config.toml
num_hidden_layers = 15
hidden_size = 128
num_attention_heads = 4
num_key_value_heads = 4
head_dim = 32
intermediate_size = 256
vocab_size = 1024
hidden_act = "swiglu"
norm = "rmsnorm"
norm_place = "pre"
norm_eps = 1e-06
positions = "rope"
rope_theta = 10000.0
rope_fraction = 1.0
qk_norm = false
attn_scale = 0.177
bias = "none"
tie_word_embeddings = false
parallel_block = false
init = "normal"
init_std_qkv = 0.0407
init_std_o = 0.0
init_std_up = 0.0407
init_std_down = 0.0
optimizer = "cautious_adamw"
learning_rate = 0.00204
beta1 = 0.9
beta2 = 0.98
weight_decay = 0.097
lr_head = 0.00595
max_grad_norm = 0.5
warmup_steps = 454
schedule = "wsd"
decay_fraction = 0.777
decay_shape = "linear"
final_lr_fraction = 0.0
batch_tokens = 16384
max_seq_len = 256
doc_mask = true
train_tokens = 81900000
max_steps = 4999
dataset = "wikipedia_en"
Each number is 500 + 40 x the weight over its row's rms, rounded and kept within 0 to 999. Layers, rows and columns count from 0. Numbers have three digits each. The size before them is the row's rms in percent of the matrix's.

# layer 11 attention query, 128x128, rms 0.0866, rows 0-63, columns 0-63
105:491507501510438519508563517502485569539467554453442549462513495526495541463482589512435419495423506507485568492484488470519533487517451487583421511447510415499513556542537553565537550466526515
101:441474578483529389532476592505491559498485489525479476510515545543517499489545596435535482442490463489474521456525485490517450532482515493500503469498431443543493479527461593552510525543533474
100:454458547435521485434464483500461519428493425512549519435518531474440528459513518573557536550523542478483508499526541500498480490520456535451543526515511511523518452489501569467521524503457520
097:513492426563489539490561468547525459572413527542445461497480501531500537567518464525494462529539571506553529528581485501523577520509518546454498438506469536468466475522499505541505507469442516
086:439488508561554538596503486507468470480457521524496551580514455550539524531493504490474477501545528478521464473534524499514483586530513566517497436475490517470462509496483499533445507407487527
099:491525489540492534569504480464502424509475481588429483524505454462557517537495454501448528449584517506492494507529523569539510500486548490453530477493499565435493530549542479493385475504473488
100:536533485477536478480502524443540447486490499535458472506407464491514457576474426533481500507541502481474425492516459539488482453520487529481510514505474550494502492531481384473497436515520403
102:567390499478532536516437476534459500494439483522526428516527505531502535460549481491472526472577466520428523448502504544496458555538529548515507459432516469511530455505509572565413474480514498
085:484513457558469560466510421481530517438533422518576445466453574473502484521484476513531515450444599478546556464504467450461573503482488425516532550551452504546541502448460482476558454436408525
100:471427432519461540506494475500513490522544526469447522517501530485516432548520478484571518510474542486460554564554512495428533429504514485449539489603537518550479510507474554508584511509470465
107:560471494470520518508479514554491528506493450442521515477471497567553516455549537558474455446501485488472534481477541480395536515492450503501470509437545474506549443553489515437565572556525432
112:466507490520498480485497522529543563536535445502563535504453529528509465533490505499523483492500534541513498518425528518510461553389501426473454491416467487497577498465501524469459504507489459
109:486555473497512584469454486522531540490521485467568545457401414483483518473484515476534505434446524496565570485392524498502535506513499514485534550554524503417516489489480434524526551502446555
111:549505511497485514463524475470528525552474437544454471465475550508507544536458546529453556465526489560542512496460487529570535518520381462444481525486534569471514501475514475543445454464503544
101:440548455460482507412505445460521455547500448468486521463436473448478524570449470450528494436487494491560542472462477490527474432505521534501513504504509518401508565501526418588487483535484444
111:494576465572513446438510466533507517524523475530540524528500476506559451537577485518466511426521473481494514482532462482570483501532419507537504509508486469471486518494484453425507440534444494
086:448521510496498584495482435513519460519482520528505509564499544486518400470512474527500493513522485496441524550490538519431510429471480508474462490586584569482528476473555537468518515584446473
096:427492483569481550501554484518549535533518549435482557523539446532489498482485594475431403436428510503512534548477461474520503477492527435509505463449494447503501547540484560537515577470475524
101:438430489529494462513483503513469559495455512481496553532455504469467544524515528505458430503516475459559571471506504520580439531572504606504454485445439409510473502493435502535502523472504536
095:586487478532493537503489457532450492547553534415513430516523461517536457483507479467468536458511502573475468545489466543459505542436573416484425542483536474479469554520517520519462470549514537
111:521508491553445495519511439528520415498555519525489489518454457485525478518517458433480512450486463545441476485471512538470546508468588454515453505525525514465499564527554445460477444534500485
103:540503510549480461544443495524464527580551484487525484541544473505563455527542522451524463451448480531505435532515496522447507550486497446467489519518542457445483492500472602531474485546403550
096:545497488476473476528447465512498440565455516551499385511534471521489479576526517481515488450526517545549522564527500592490576458506484506437583514590534540445472524550465582563468490476492572
100:473524505484476519444539483424507449453442532580478447486433459517481544535493482518571497492524509552473466487515472493513543502547400521510493509547548554561543483540463456536553432471543461
137:459544509463560478465510558435533517485451512492494506468509515514481533463504541480534493587510501455495460479464381461555486495541420583474483564491474539466527405492442483494456468507557448
089:528481413505517510471447448480513529471497527492515496458465483479466478479406502491536491552438466505507577491501475472444575453472494501522491534476520523577482532461395473435591521466466556
115:452524467419476536467532556491560517529511499493468538515478452493528573488478530493524530550521497488466446576452522476499457483484531510494512491550530588546438487537474472510501497510485429
120:456566537457466445477535570452517468500497491481486525537521523461495445502600467471467487512467534443468473485497519485441516393491511547519452482524517503574432501481495547509543448555498463
101:503530518501542470434521537510553445420470481477448513479522575446520553517482522532493472500515477489468570407478477463461423504448476526498492540480521529499481497513458490485519470617549464
098:519485486490506466468480557548535557457551463457526550483481514499516534449487476500445524545517507514474502463396562509511453620412508500427497501505498522440532445510534531428522504506514482
113:513562492391454394464539503537508488487559530491462502529487516501524480518481458452489586513462495455537437426449521506495529476506528522511554499545532499517468444443536495524560499472440488
100:539520422499509405494496466477498535474563553511478471529525576494495423509471522505532553541480478425537504557513525455462505477490540414520552523536483513570425499479482596447580521523491514
086:451485537457461478476534473478573527493521454489563488459470488482500508573462471477551537536526514455576534463485534527436458530439481531542427482413519455508522444538426482504483530565566554
084:556536456545508542420575487490566485493507499487574496537516495547479488535572483450535434555504524510527554500496498551518461486447473553559519531537445589449580448466451468537537472488517459
097:448465485458501509474507478463556469497449460551492502438505534499464565413483497501511524493575520465495567529529459462532495473530511517524526517470509506462446491499427420550471467496503521
091:465523467499496542456502447431549463495479469550508501439499472494463509422470488490485525485491480475509514523516443489559503490557528479443537534494490506449477511505437428520421469504529525
089:493468474472478490534507533574427523497509554441463506559442448514480433523469527500483499467471475501510471463428557572473516491479533499474529449536510505565514477462549536501547541480472528
100:487534501465513523454505499467562472483477484568525474506486464456476553464525454468512563484521501430494529528513450498542452496540493551476512523505488515463482468493467429510450458542498515
089:465509514533465565519519498498468407463439467581466442498527507461485591550482464540519532445583506548486534508571465517537469466517414474479514416491507495477440509549490457544450412512506519
124:524472473502473469562520485558439549557572512480488523553486472500546462582462539528492512461451483543527471509515601487457564517477524467496534465544506492564531552528545563534562558442484520
124:561429521525527427494511445529544532563524540475497491577553534507505463495490482538533502489477495518551511576501559450459588526502551498484532512533475516510498505512502579497552540484504502
078:513532508478567446455446472451541457451516535467532460498550528474530526466493506439582453483484454457517571498444436478451444501495542437549548558505484468479460458530470511477514514525508466
099:542489446567468507558451464554512468519518487597453483556551528465494463510480430539543485454526487491510524619516479497459511480569487461485492496568537482557516605484526481460525485555512505
097:514414598504510540505528525544530541587483496505463542523525455500524512441486527475542564491496551508513434509513490478456509431438548471529449458522542467517491496481494481546509498517582488
100:511532507449584514492529505530507503473442465484570510499538486549527475408521535520493494532488501515460481459461544541516469500435463465491502501446473521545478427514461537472461542487529472
095:527488576532490491497492467504518434549460557499470468577576510444521525479608437548532468540571388533476541501560495494504478468573424452522508509482511556459482495443494447510491459552538452
101:472459390457447566574492562525511558570532480501548481488449543516420426463490493493436585518467546551532454504512530551468547505492522513484508488507463535505573489486479557540475496491453561
090:521435525500583471450495481472574464534507508533491540496523534483500491437509421563556459538556527509540562576522474463494510460522536469493468495542449507446442485523467540467561520509531468
082:514462488458464418481516467518565535541420456519484551537467581472477545572488529506592540514450488508521487573492470517487489517548572515423479456539488500496499538480540447510509459537476459
082:531485530457458475442488374484527482485535459560520519506476576448426539484507485512570538503525445564545503545533496485526544492518510496457472539515527524498492501566496454484465481580460507
080:516463513482483459538488458539431502458472559528438425494475499516506517520501530528486582469512507506448435462500511469530539479562510466499448482468556502487515508546525534566449520496420540
088:478413490497490520478446434568434500449513554501481427508494554529525505533501444497456558494590504572473493534527491531525548497565499434483522456488532486525541545546525544487470525492441573
089:494559446481509515461515516472558524511541533466591516458465499489497409416526560454478499524429505414495446488424514490522440529477538542486491573474465530542570475460477491497508533482575496
093:515408525516486574556496483489436472492443478535496480565531544509523537532452446582491524477594544544492553532579558549519559492505491459494535407491513480464461513564527527526475506499509525
084:514466470465543493537533475487480531512508510490542530524507515520507467477470501505509483468497474521565457546445492511414558431418496433518487483580456521521497488518519540560519532481515529
093:470498482435549453463549502506522522510502539474522514480526502537472501375536542423532562512459476507512429489436465424488423490457554510538505536511501505476453458498435495522479498475490491
081:537579498519542435510579507573541518520526478476560534458525487483550494459499506489492453514411522485509495488481485461434495495470526491551472614527469480461512471539496546486510501481553466
104:472538547533517523503448494438507451466512529550437528478509416497517555549501541478559480469544475435482516452494476488526432525496454527524475505557518464514432536475523425493506435479481476
084:542413503507534499519530485416545595535516490527522490479491513560541471517480549558494506484481541504482494510467500457521559503463556512493494493491464482532559501494553579487437505441472556
087:478572524486524424458509448549507562478524549395518477526534541568485490517534487505528480574473505465424465473464466436474514483450527497594484553494483482512542486464450556459504526529508451
095:464515512562486477489454509498524454490473447551452496548538510466477549568395483471520436492509462488493601490510524575529484504488485460491510506514478508571449513488463490465606416534535464
100:538477533524484498547515503491505467468524516509520491494529514434506576587497536549488527523530547487576494461516477515426489474521502516406541551486498498444429484545497424576471491424439522
091:502574515474503495529476495551476446489530572484531462453537478519454413486548476473496551476489531455473441551512480366419501490502485567527490503530539516572478524466529509485535513530499457
087:483559477481492505520530506524544460506465429564513417549478454447413473462474517427477533474464442539534450519520513471457449510528484517529544537551538586553511516435487466533518452515517492
# layer 11 attention key, 128x128, rms 0.0858, rows 0-63, columns 0-63
097:449524516542550536469523478578510451500526562478503469516490549487444524458500578447452531554506458502451462482506489524516474506469514461469505555601424533458454445533507433502450558576543445
098:504470478542506491443555472444522464559536544480544408497470507499490468527514558463436504551509456518503533486526512448477472477446511460489580512516441588498465503439484434518494480510458454
098:519452474566528531451509426541517475496522547488535422496453584498481429435540526441465528541503441459488532443477483448520454544521552497539553484464492532548462506494434428492541498487477463
105:459459527446534443496512435526528495502548484533489482519500442483464534439464482455524544538561483517457459465506493547489517415559451503555480535492522555564577428550564467526438504480478464
101:395541551498469476514511533524547475558516495467479566503522438532453557516420439504528497576510527529475511525526515532432452383435414543511494540577480499525497479557497520457533538457574501
101:581377551534432506515427435417488503518516479479540558497499543483479500505412464497509430529521526487490569542472535517543456564515550560487505443463463464511527487477541483489530470433498494
101:449524500513488481532474406477514501509501573551473476529529479488506517557485435455470475485554541521457483449502467541475451509571497495491529489426484504481565539480520466495514547471436509
098:496433544528503570454541501430515503558494527471575558565437524526528516450527496537550510557544534567499558517509465456511412450499453470491466550473494547515491498479432437459495444471507493
173:473506470471588505443500509496527528446494499579540470433441506532495557447499530468551501570516508468483432479493435543538554485476501515532438565459426584479540496496464480555481521543509423
089:541430504465530448477481518470477484502525433436578512508516552562456493460552516494550533494523509499465463462473497450437512405497515520526456478479529494512535501481490514486459517463578439
101:537476512482529484430456480514461514482494481477529488567448528541528523457620505481516482544462547478482453475491492546481597459549483431487475451397555497586499441504448504405512508577482449
107:538502500480464512478477619538496521455499536489580568583453511489459513460498504501464490572496576487476470524424546567425542549520506508551479437500467491555548472552504488455525495521394493
109:503468476461494409500466542543478511490474546525459564497461446537488543530423481498567475530466486497515485473570535591453612454516498444471444517529471578518495494491461514546511516546515519
106:543449472474466500565474463494463519550499499509460472465500498497523482552471519519420507508493499537554542512515484520590516558499505554478544470453423463427472496524532558568466456449443527
097:523529459465470495570511509474495518552536470481457485411523459455501505584453474494541478426484455457563472480476556527510537529575534511446523524484522494477491542501490480564446520447470559
106:481536514504446488453527427519492507416570499521476494475496429612489494580483534482544491475468499421543499502455508573603615501606522533548546499468498501558507496550459495494471565471509489
099:444518499530498597513544487464393473586450569492488516508452480497551498574517512522471470505506494541605467505506463489489637560521489471470498477497482493509453562549509471492517510505462560
107:473492444479539550459588437492508492465468536444425517510411539507553445567590521512516515524481465590544460468494515494506571480466527505507480542539511531464497525517467477470486518507414480
103:497531440497573515462518462491520462464572493494522517492445504516416461441556460449557496526433443535512463466471492522434512518458477427469496579582543542466486481555479478439498579581456536
085:494500573538489433535458487494462516496512488461520590573539516537534517523514473561526474467562565441492509575521461494504508514550496611503524478487508398532495474523522504485535458441525472
104:560419574542428526529467463481487500532470503472540544502528519518534483488482479549454455476530537483506542550487535469549431536555518564549510403447466452500501497452506549506557428415563526
099:535456530537427546476507608485496508495477511425569575535518518522509497406499476583472440471514526454488529536509526494516492573503541531501551447550511463525504464480464496446527482520595545
095:527442428510476458455553527443509505556536450441578557521494463461477456532457458489503458499550503472497493536502510438530541564524558541471544474538496463505528522438511464477441488441519485
104:463514519490459480556514389505429489584523482564497425473510534481491537483561527528455501425578444512484477469554464509548473541547468488528452456386543517504525527470524459575495480417516497
075:396557547502478451559543497528466475551505563535413489453532461470517489522518489487468517425521434491511514508529402493496454476499459489462510512506513514515514518529499440574506550494488542
108:435518512488534452471474516506537496477480480462499499448498466495438562500555490453512487517475527519447483490497458518467540419493524552461452528500504541446464510522536491525503560503521456
109:547495485461500381507430488481506452563498545478520516548490483505467488418493469468567569544543514487475465471537531523406570466421478534452473506535556471512485492450514507465533499517402480
118:574423523506519471422496444522540447462528449493426540516495502519524419527448507435512489502479511461510516450515471444415490427478551426463540524511606527481489487467477513450490541526482475
098:531550456475520503457515512405493471482475513462459476461533508400484493562512506485525484471458437567522544452481457507556486457573584447485540526487519466482478525497520436488475559511452538
097:523498498473541436441483553440485536454485560467542509576427519461498474484482516432576496625488516532498501491493484587476553498491551465526487514509444518546471490507467495461521471602414554
102:464511491486491434465535421532573512503543474548495503498476541452501470502407467424519474561513541470492498425494524465529485468475553541563522484540471567503445508477462518530533516589467521
098:440492509497557486415514507468566491417482510484589508532521500526487488458470463471504453570495558571470507478456530477490493477495501549552496494602495470518499491506515576463526551552521453
080:523523478535462500578468464494479491464539535495442465488449482559477422538519498438536481508515557509520466503554526523427520490511496546469618519534526475503530475578444616543477463553436517
077:449515512475467493531507453544434467480499511472482508514454509514489486437425495515521524451558511495521540427496565463384505481430489487462584474522519446505420550538523549441484512505517561
093:481458427521509492496526474506528504527421413577476511461514550488522542469526464496548474468454475482500466531507512483505432522538485537512360530479523542526509519445509484584561517536598414
092:479475491434561451492528480471442549496416462537481500434512597529483539425500525468553486488420503490520493437514450487474518516510516554516411514454511547502496528471498512581529537521569516
101:530540494586491545535426497506493465470494479456510541583484458531469479505505470489446484455576542476467490560492518517594498492537544494501575505585537444538482543562533529433481470469448540
107:471490517449555457466608480511502510481489517502459518413516500512463537458509567439520510547422481484520507438546450500438443540469488512503468516453475516440528501483488518601525531527545447
074:597448480542459533498511547423533466581451549523437480485537561473493457511541515430587460445533509468553523474559495509531477498538475486455457472479527466506411470474490495605516461466482542
105:477553532543444572516377516474537474534507470480528497566464448475530437511494469529419495470541514547481512557458563523552526468505510479518564453543573478534531502506518481423489477469498557
082:474526493523413530472469562528550534504496514487516464602515466525524472501519469500475462516529491516419498607412545512537472407547452437554505511615464481547556520504481494414450499488465548
092:500457446477539444454590542512500464535474517502524528438517518510448549510513521491545501525451513463534530446548460535451580528502451527485463543465453493446482465477476475526538490471562394
096:477498543439443544475498519475518475590484484470581453470505446463560527489552521486515434490498458454523520566418497482502550452510431485512442536467545545403539419461457453481502480452445533
090:492526556465556449573437585522582500473482440536490479536437509499512523535504453442481485503536503551492510493453460502489477468443473534484435507478469534504467533473489566474461497523485500
097:526533442576475535505527498529498465432490496572418506565556523539564520448504460503551500533488552542467480403473556506473502535466503505567524542595506393543472544528492504482524495514476495
092:562462534457519501484520506504502497495478529529459458511555462415596585484538500459522533440534476395476447543474519501510503467496396462494473444485476455412504462528434514520445483439421478
102:447559574503483490502510444527505464483472457515507494552461502505490494529451480536395488553511527511495478538468455530461446487495514489500530549575590545611468518532491518488485479542528525
089:522500445465421474575535573585507532538496563523534457488607473512548533458492532455518455450472478520500530484508525575430539504547503495621519500552466535480501600474468441500514516477445500
087:539473473460507525506518456573503469487510491533496482521507475467519505484517487491489568421520454507493466423464488514488513554500501476514496499526512516533404473577481578535517428497449462
086:554461567439574470448558547526526435522481470567559481560519528411491551496488451514507507446508450536532496539433489512545386462519521439544438481529539529500478497517518517501532510500571446
076:438519448453528439442504497432507516502454475503478493408552550528473529466587539451524462545453464518521526520554462489481482485472460584530449477448494541488467507451478430553452512484439475
083:464497518492499417474460492369516486593506483516418432427522540446500490507540517465508494526453477551548488540456466522498522488469442560478485475480467533465491472418487499503482501490427530
076:527459544544467509543476450533502580422471511457566521530509516522525485399489515562476534513461459472421463500532533481492415502499559510485498450567558461558517503477489457536546543512562522
081:581515508516500479461512549509545423427538516519455538575531522552483433485502491461537495507524545501520493494498524518529546501509495490541532485554536443531467503549557594451449506442404517
099:511486477488432524547451529517490508537474519514568462531533465434568483455482465539490475396560522485464526547423492496550521459525519501509509469563503466541515512469505466435497482465523562
128:435493507496528492497507503503567521531504502522462501437484494505473501468493534444506486580444510484497515462501427484424492541469492523493468542448475508494471570480485463569520507560552429
119:502511446435513495468531503499544526452482474478529522485456507554469561469491527466517531581474532501506453467507436531475529519456555532515475511459430526465532495478477466506480493563492415
087:497486526510541459508496462448473470580538492474493509408557554446469533503499508526596507452484526492565545457520560460480567521495510557497462521414549503435469485493488529564522457443506508
092:544499509518445571547438521507519572450539464527529461551418563510459475470526529521426488551452503565484520448473517531539531508506572503464515461533504492505548521518532433434510533460490484
091:482477455489601493513483415474461492486549479537492569516456522576499510526458539493441536535481531516483433500494508519438565521453510482506494510525458470492498420487501492498511545523527404
097:505507512467448500452495585500533465517456545470577475462526443515553515511495500511536504490559562517538560479525530485462513437549501498490461546504481512439490558530440448515485458515459597
100:527456481512454461496513499496471572489431442486537493521498497481384501505525540484573523506433445480539474532485478568562470501516465470516514509482481419541475548416476501520467488565495494
092:450483542494512494505499519436515487549543506523465560399555483504412515438508514495486497498460407500588498561493570459455499528498430493537408473434558515457551389475531488566496503499472429
085:487502604456530515433506466509523455477501475477506491477502456490466548468522469529518490536535532477558437575415505467469394537398421447553452484492583472452490443515455530517516478502479526
# layer 11 attention value, 128x128, rms 0.0799, rows 0-42, columns 0-63
088:509480515595414480436529594478533514557477567522523421566593509479477522505512500463534450503487519531553465540437537514510488453523536529461507521514445427521542491481521505562480513483528502
083:448533599503536583499544444497495452487436445519450460467462517524460586505494481480467557477438523514521594573563501525501502489515507432416467509480525495468461539534507553531488477450500481
091:522499527499549481560495478472547459479456478498507501467426487482483492468516527519399533539488443468482522554426510473549504455434535517543550429496573516490466439513469493530539463522515464
090:509524482580476477528547546532461524580545581480510504544523557498496474474580523438536404432561507510471457537558500449489508493513494600485487530440488529552505562491578487521458528507474533
082:505517510525444497486577521476427448513473531498518425554532535463495522539573388519476453439510510642470506514574484516444507463563573433499485510446478519517507592503525536548517516499453574
091:493478458519494513489577522558556497568487579501525553487494441424615490497448526502504448534555449508485503516488484453502483579486470530491514506459449515485526582546498530513499512531536506
087:528515608475487453522501520476442438477487484431524458532551553495379481513521487485540539470494443567553520523542488541504463492499500497487458460571503588505518462483452534502547483534474535
092:527565527498528415558421445525421450477446449487472568511544521532538513538483485491523528498477461524476528545507486494510473537481453481585521444510548498480516436476534491560513543524558466
088:505497465559453462478515518473454519548494480524528516499539599457499545492464581457490499451440545519504477513530500564507525524527452489492535525553536426499487418461587508521483492473500561
092:492593528535464398486490493441527454478510494474403508491536512508511477467506528513570475465489493539549496580522509446549530517489443538638527486491554446506492459463532470481486469526497525
082:482539535586556527504538480382471408464480494441375489546551480514484475484504493494493520510482522502483529510544487509533533545539568526411532475477503487540480555534466509532493535512438511
086:487500456475478435479453410599431518444510486492553487507497538516467481510466472527525522485518481495478497460535499422512511480523529526506593513473508447461499427475521459558473492502502442
080:467558585455479524561441486470459418541452543483519454520508472559503545547529439491523509471500501499520558528553491506474468498558508463448488533514436538536408553571450465514519510493435501
093:454540519386528567461469444456519485463471448508468540488474426543479563542537483543536543518508502473535571506497486557500508513543441427443422544502534476496483517546446504431491490541451479
093:546460454456472462522444457582479470411473477489520480505463508470452457461436485494511486514524453545492500473536488497439443527480509504518601506523524542510443436492474553516498533540488489
083:491605480505500505532493537489433548468592575444470539552554452501527477552498397523555472546548524547427479467513508473481481486579501508561496518507479499586579536467551476514520482567443545
094:546479458512567535498538507553463509561447536488501485513523540504535517541542524507491550477535531467430510481591505518511443552486550475435451485466482515488481523524434533512498534484537407
100:510476528415548532496409408471568505440495471485485542449435484618477526498457501531536577527519520444547545454514527536546496495502496479463497544535540488506442491568400485478495468528485470
100:510482515529466492496542514559494509559433516513517475543579574510565487552536497484466536435537496499437527457545500493498459506422458472459444492507492460509484579556455520602528506457440465
092:457473472570507501468567546480533438566417467513462472519527508471520508481520522484493485490578516500456484525489497500532542516500488523475435486435496452481483626483521536546460504445555451
086:469458452572469401471560576504503487530542487527501517470503439445514414453511585479487428507553470443531443518422513460509553505468477545509493540446504466494573540448587452476456462471529492
091:492561446488507527443459479518499512507533486501466474501490499466589537467504514498555404579578485548440502453484499475520471508534509510497453517415501502498509552530530532526469495542445460
091:453572489397530538485501470508496571589498470464460543468475524507523508495490548525541469387491461458549568520452479529507520489417382425445474522532520443477487623490467512473512431505447511
092:509478463596470511504552600543497497494527553491507523553594560458507476503530526492497458514504527552449411493497502486510515544503510545547459490529471465535550550453575504490513566466533481
095:487538492394526536463467457477529418396465471516438503482520404496427449540561452552499528475460431513485510503424527542426498457512466455466478478492529494494496547457465472493511462547446497
091:503500491496488512491458545452473493615490539487487453538528546443522538477563444529582498434523574533571466549567511561467500544529482484470396579515429473457527522527505437469486460496510555
092:510483546418539526492464417472533550488486481523553520453399481538490606499458519495483612556473512479459577519460523561484506478435485459519451517535539467468506440500465552495521418503547492
088:504463538510473492508468509531521475490492531494473481507585478505538548423429547508524504508508433487451499543548484469580515518482582565473469413451465510465432470485496575517529504453516457
090:501535506560596535543522472501526498522447472500467482489481455446601454514552415546523467538463525556512502538525487445530426512477506554505558481525584508501461497572546512538507462517466492
091:472413545457534539451410426457518503463473442538458536435439486538506556467494473553492548509532521476578563494478509543554485465461451476486474493492588452473439482587420493483503460504516486
091:516510560406458559529390433497442496474518526521570517524484501554524514499440491478517529520505394512466560427551477531435477520531464460472530501500449577501459513563437452539531511512411505
091:521500469565570435511535545509485451472504568476516486515477461502444363462478492468558465478615535463537453415520499396508513501484578478485558525478474550466531527485558510507485526529555502
102:558440560466552467545509492512462499487518521537446440497503484510504553417578537485559508419540512457528443513444489523539459497514583494524466481557497480519408498505519480491486464524462449
093:454499466545484551460493510442582502556500431451464523483456495472479578481521474524410527566474466531459482549502508560537530547539436550492551520512572557497450451462516451482526485567504519
092:450488487563453533396520449469570500577538420485433498514522509471467570458452522501453546507499542511512476541433493513568503536447443458479530491494502455528534431491516490528514583568516472
091:555544475508538471534503410602511466448485536501477513500497479517472511457459442524517500519487493453524496436483510547505522455414467567488511474447570497496535451471443466480532461535465436
102:492532560416511458560512506515525488385537586492485599503442495622523479500493500533493418487500517517493525461517499469462526516569471475537471509502439546574557505532516552498485433477563588
092:478446534481545474515466477512540475506514532482458532458456486527525554530468438480518487539532510512508524447509497539404535584510480482446393534525509525515450564485506476491522406553510486
103:558494518517548477485487456481482448497526484502459495469463519483437572449543468546568564536509465485489516524467482472515484580496503583434504515530555507498439434492584481513490435510464438
086:521469500412564459552533469539555491432481558540541489461528517554470487474507498546527485460555510503494462545443473535445514460426528503486493487507518460553540576555456573504506458516417581
101:488491479567518561482496501410493512541484392502505483505486511390525528516580532508483517506529435513497548523524487519548484517522507534466507551512581520466448511458443470530487548485469458
095:497496593473459513514523600431468534527482491565546512524470516515534427502427569421520459492468514530502542492536501470491535477462477457509428526493504510476539515511553571509485501475506478
100:419512508509531554490498529509497547522412489478480459499506541511524453540520543450531443422462514469594550521614515478485528478455508479478459530502517456494444538557533548524503473568535551
# layer 11 attention output (transposed), 128x128, rms 0.0784, rows 0-42, columns 0-63
088:484472494491518529512583455492516547544436467502545571458432500474481531566485498513459556490488528462532598499442481463554483550496511522537480434550471514455489535594473474475449505450511540
079:489560524489520406513515421476521484508506462489459526581534468494579474446518485482455505560546455503427482516505507466511536486441520521495623512565466549502547453484496472455458524486534436
089:436479533493523484501480476538491511512612556537411601564496503544503504483526515438485444447504570575529486493522510490528489478525484510554478490503456514525587485441445476545544474466456541
088:527509425517532507518491567512436571530513464515599466496523445417510512494493538483514536519508432475539514501505478414491483465511472462491475484483542474566456522533455514480466472443577525
079:520484451472551526488527477391562523578452488518507497472499461485512481490476490543487499517528514499463524513458431400518524503467464454506536537531451548524445454522440505434463483480596484
088:526506488527513496509521562469495532521559487501560434456538517485472490499476494480513503511402491480518442500519569526502499491522446425476485467495527512509437475530548465510447466546529459
082:506523475536541581469528445504502480520496484509499552486473508515572487571486419512547448462509520526484593522478349389413474515506548521491561533550453507526497477540480503507530486461444520
087:451473499534528551529467430545518499439579530458497469550475508551518416442544498539521465496501492512523573497562473547455506487479526502498511546540456546521555522493489605559557483542453480
090:488499514592516545485436495455519533521483604475529498530472499510480432555510480542531542535549463451558595545472428519510476447448597490448499470505466505501586543530475538475500524480519551
092:531490493501564515493451424539514513501573515502565517458442487463477451491551455456503500465549473535547565574492406498468504485537518524493545545473426467530525514488484525562473498443481542
082:475500485473555421555493476551564501622576459505515538489460491558531482505533493470441488529491487497526494564500474439467570492490394530530559504517557493496521433577470517445492505455480461
079:468495482600497487486456452534452518539528555417446487534508448501516505481513594519557464556530582472528555505584475543469462484469513476515513518451492533513539509420475589466519546536425525
083:528506473541529479544519465564545454560603435502504549489473523528506523499503433439547477558532490509473446537551393405450555497476461567498507511552556478494473467489484471422475483499504480
093:506534522462492421514504546514512457497516480498441500522519516495512497509513472449493522534513483496457380494567544441448512505485446577519547543504494476448461468483536509525451573558539444
090:508501467605514558498483520501501495555521497482517482496545488529510453484484471525547417515475563517470577543541368523456561455532520408465504525472518513513570464464514516452513509519461509
080:524413465518505517518565481467583478523453476551555455418509473418447484506421506571506502511479497504572467496471452464446530585511467489492466544472511496496402487529486514547439477497515510
089:460510430459490492533511561460519537520500428503564465530520531509560503458478509515539514551485455475431404466505641476485513475478405514550496476534502515510488517548507522466484495524510459
100:512541506473504449503483524585496452507573462525429493561531516536488482502563491452558510516553507520445364567579494461438523503515482587539523547523535489464525460453549500473464544531425448
098:500490476469486516552508559428502551537478468490564481508492502521495534481493512561538507515520478470419503525477647505494463508477513518538427450482432524529452459538488525433556474509594474
095:511550494435519399542508480490460571503536493478504507485440459547538509508537547440428519537437493396463444521499645521560510535486416552542539521492517530469503486533479465450472527544498467
085:531557495477530494442477560542405565442409511450521541506456489453552518537518538472480529469460514467539570451472633590594495496541476495476464501448481506466487545490527459554558540479510546
091:534464458485458451575525525523493552468534479520514485499498437514503509513484548538467525525446457418521393467505538556510564548538414493529498546463522468496421558547499474472423531564543483
089:553555489518477439449517542468499488447491484535498437529550500460552512507487530475519574493510415524466490496504526480474424495456527553518515451472465489512439456529567472556549473613581474
093:484427489466456530540540483465483589476438501457590449434451482479471488527480520557438528473467483431529568460409551547521466535517523464526446434470486545539509506542492513521539443503536520
091:455516531444470472477551471484534489508440458483451546486527489496551510488486495507470446478509557561432530457490498499473485526494511515548494573434456515441483468467517488592534529565539470
087:518567456484497508439545519480524468488492496520594516447518519462515512566509464447552570497513371474505505483439404465525481485459526533494572449563482497479467531493485491489452481465474528
093:461532539485518487493490491480511449420518512517414503555513527514503441482481496495537490459531498529466396497532518506491495519503556562466560509544455495498524480488540466525465514494422488
087:499468509521487539579531469478483496587570476445528522501471495555510523535526465450470455538469537460488527498483569514449498521498476448543481473467584465548524507560520426433452513448490500
087:522469486419460437478493497502517514531594519572555475526541494485490522465506527464460504451567502535520428509494514521526546518521477463510506453505435502477501469512456551491437414514546543
088:523528518467477457486457521534502483493542500525447537569522515514471521514591540432517512488552458517418405552581539500522524517500517520508528573514491471454524473408499515501489559502471465
092:473468505579495498573510483556526433539520440490470539482540549565445502513450477584581419554468487499481500548577423459424518493468495488464501556485578480521455480489497484426524508550479450
084:509516474551524466492488505570426546560477455488486476498503515485532537496507540440466496518453543515542549568527501466499540489528414520448522528545536544469479465536493519433486489476429484
096:535532505524488552507467514460440535517559418470532526509443525538457562525547491538455527506499555487519425481529544458510562528463469533518497462490528518523525508458422515494531497511457525
091:540445558529498455505432536494540518476557584556464513489525527502576537496512491468564438522444460474470504491465603565535511467517540475552466486504477472502548534517500503497586526456552491
093:432427565463494489566460410450521491479559530501512509476461438482548527464453502521443401540467471453482530462485650563527500470515496520520466436458548537484525500446438475523535455458525487
094:479533531537481481567451510509522568516491466519493585470553456496488497523506448558505413541518553479475536492543391533520533528510497455578525468493523541499437451549406584514456570503467481
103:537507430478492465450501500526456514485454503444522495473497501491506432551460539452538557459522488523483479558487294540448480526501506560477467529527480503488509447517514484544423514553433483
092:526471430522420507522495454531444533523504490553409481466479488493494471511478522496498451521544504512543495533524480534538577522502508494520485480575442505499445525512504524508599566469456510
103:478497548539463476499412549474484543508538428538502527499469538518529568536505511512540429512496523512488429486550555484573514484529514525520505449526549544514500496462477549509536533549434491
089:446516452554441504484516482482446563460465492476509509529490506485456455530485539525495561472565523484525512540540398469486514496507497509476537558511488494460455514516450432553452489524501531
102:560452503499495475524529474572544462491517506544453405481511512576519523469576478474498511508536490469460456476472643405520492457531500516568515445464508414559522500491506524467543502468528492
096:465516406438502491496579444481468494466457479468454470505524540372487498484487520499450439446479498470531530456530557565476481532502524491446479449471459514524493512454527453519516473468513503
100:531499459488469537462554404547469516537487433492531514477405543528491414412538446496468551438521498521510539507554536478527489455451511474471529511475536535510524520480542474477505481458476506